{"n_layer": 9, "d_model": 64, "n_kv_head": 1, "d_mlp": 128, "vocab_size": 4096, "norm_place": "pre", "positions": "rope", "rope_base": 500000.0, "attn_scale": 0.177, "init_std_o": 0.0, "init_std_down": 0.0, "optimizer": "adam_variant", "decay_fraction": 0.758, "final_lr_fraction": 0.05, "train_tokens": 109600000}
Each number is 500 + 25 x the weight over the matrix's rms, rounded and kept within 0 to 999. Layers, rows and columns count from 0. Numbers have three digits each.

# layer 2 MLP gate, 128x64, rms 0.0628, rows 114-127, columns 0-63
518487549502492493466497461509497507501490524491464513465501517557514492500508507466534500502508458515518494469535508475487527474545510512498462514511518456521525486513487516491505545511509519
549521555482481485481519497544510509489498483465503535466491486498495481490495456508495521471538495502542513486461516490497546527529541457501506489525520444468499501526510502530452521500438490
512527493486494490472517500530501510483484479466497527486486475487536522501523488530514510470512509495491517504511491456487502477492521446526500497492491482487508483509526514523434485467468524
477498505520511526499498520459464513483504515511558490472531502545500462458507534513509497545518507517506474486496478498520493515478488518521514513528488470521507511533485520460488504481515529
456530506495507491469481522521510492489522504498504494528495499501537527544490496500469533495482506515522485536510535496509520556451503477490507479472492519476490503508563541533490493524481450
504489478493457509494519501503469531506480468513469528514530529476513476493509472475483482458492470493488515508503500522496481504480491512527501509487524467504460492476495443505474522483538481
466490522471525501499477491498495520429493435457486475504518495551514520502516515485485484539495492514515509514505503529501500449532500497488505487496473518538487468486478483479553498509529489
547491539487469509495511494507545512492464463481456534500481475492496475530552515499523501486485508500506525451480529521508446548529498497488493475536484510517516462453473518541475563485513537
551501473518494541467512494491482525523493571493460509498495517518483545470447476486508484503557538494516497506482491549446517507473549557489454524508437501458535563462526513464487491502514495
478495473491502488505522547509474508532498487511492489477523526472499514487533470510538548497564523479474483556480493468493477515467508490546528480455501455457487516492457507478478486443486500
510527485491489521489542476503501523541517510509478512500499568507517482447535473495509488494543492470498492504516499486490475510533518524495521491505516481521524473506495505491517521484507517
455486570479446504472503472469508469483497540514523512498495524508512526562579568531465510486482535467532507477507482529498493494482536492512489537531456501475515491506573516499519489506584498
482526513536495498502465531479529472486531551519553508486512477532520481530497475509523516553513491490558486531494531489525538520467539508528515499491484511511516519478475500506496469518517520
457493527485523504497542508505570508498511510520463486498461476500538452500511462508511482481545506519456487522513487506475455496555505505479515501481446476481579467535522499482500478479483540
# layer 2 MLP up, 128x64, rms 0.0603, rows 114-127, columns 0-63
487465475492488499539476506491487496481492490493515491509520489461488534500540500509449466509467536502484502528486470554475458519505490482481509494482486545454480469487514480538494479501524464
448496437535529501513476509453501496506506506544501460534483512487509534522493525510513490531464485491464502519541482502501458470448475556511496504489480538531483505471479513471535465493554528
480502486514501458535495514490499504513536491568517475521521502516446480523474482475493509518520489485464499516514478509523502526443505536493513487525510536508492519497480539473531489488497509
493497496485479512476495523476518504505510478514505508500525492583493485492499534496484523482486490517510505473486485530478476518469521524493509530564514507484536474529536571508529518494525548
490490491515472464509496495480505488459486490541556464512519535493525498543504563501513504473467473521515480464492522489494491467460521557540512525525524488490497506467502500459491530529541479
485512530502493499493484512469509506480479513478471488514521489479504514520498515501561534490526513498484494476511485474499472482509525556493533472494480474511549532533500496451532514479530513
494525512476523481493517514530540525424519467494491483487493478537491497534499498511489502531555483499492493489529456500484494479489512509520510466498497542504549512474515501474523486492510533
507502474469485460470486451545509503486483527521438488492470514531524467497497495478498507457501486530525515489484513510447470521495517484500514503481490518476555475535494506479477502477504457
497482482455515544519501461509472507475464480495534530477527531533551485542520537518454460541476476566467524466493492470522435507531481484459459516505492489510514434589497502512527511505488501
495522525521506457549489492529536499485490532544489453494501468539504464493507502521492503457502520496511563491484494552491486505514541489526537503524480503485532507502513532512458452508520547
465502460510530470539483539508515503489511478476492509530485482468507506503506480489499513507497481476492492557489526505476524504495499508503509521501473528526481519496487492509493505478510446
527508534480476509464494513512532502544430442463500547538450498508474456442518480473466464515482521479505567484505484458485476493531469509466442491511535510503470443514479510561501491550518520
461479495521515492544497476493539522483501496488524488516500488509510523495483485474568505487439464459493476509553468501512502490523488519483509479430551529527471538499493534510475544551535467
498426473467509532465474508475458486494471502490489513495524502550487488510528524498478503546490509553466480481469519543468456462536467457516457554537532566526542477556520489483494563513490504
# layer 2 MLP down (transposed), 128x64, rms 0.0588, rows 114-127, columns 0-63
535492559473518495524473471481524469470507503517483476520534509528503526509557496488473488518479505549521491509489488521503523508526466476451490488461502506470491492522486470503464500511509507
518493508462516535469495473499495472517505499497490496472513508521489516486566544467501495491478499532499500497489502546502456494515468506456489472440466559507517502513493506488535472502514492
470467508508492507507512475486481480513521493522492491503499486522500494526491530460476526535493513527517477489471529541525485515507474520464486496501483519497491485504471483475553541530529497
475497497545508499473471512491479484521549495491537533481489516508479492451469488501544518504511489508505498479496457481534500509460483508535531471513528514521503496512528532493521470504493518
518491527477528541447498500519487492516486509493482531479476500525459506497508494479492495515540504495508546515509489542504471500490455475432473524492446497461521469480435487535491508474464554
547552504495542470459463499487523495475495494479513502528487497509507527469495523482499491514499541532506482505510486505526544511509531537503520466500488510477494522516525512509497532507493483
514518479494494485492515548525514477480495501502498491488488513477503463477429469530506492465526453494494516480551458508457502483480507476535482507481546494500520523504504507518467483505472538
501537491504501440453486482508507496485487524465463484534497515480523480534464482486457473476529467524525529517476505509469463547518503500508553460502480515491533441544425497495493479487465507
528514459508486571468494494483473504502457564492466528496503525517519526484434496479482463500549511507518496485475507541449521517485536536495437535506418522448545554484547489477503525517515465
478486507520491501502498463469502501514581500488471508514469502496514503502450544477479496547478448532469466470528510497500537496492452498472512459488538524570500483502495474494548499528526503
504483531505512468506469520529499483484444497518504489487515429494469495518474536525502502478460489527485475498492506499491513508478488471489459540481468507494487521499484512516486515528488455
443485542489451521441514483478489477514443507553494486515487512495546520481566543521457511508487532444544489546507451547482488499493489507528510449549474511475486488525517523522526515502529499
539508501475490537469493523513464494503463509514453529498473529481533472509513523508451478477507548495482521486466525527448484492493475477525477541567451483496514481504533464539510471477483503
442460509475535508498514490491556485454466520503471504516464470533512488487506454495519480511538519535475514509469490530449432468521524501520512559486470512470603472543553477480521492504492543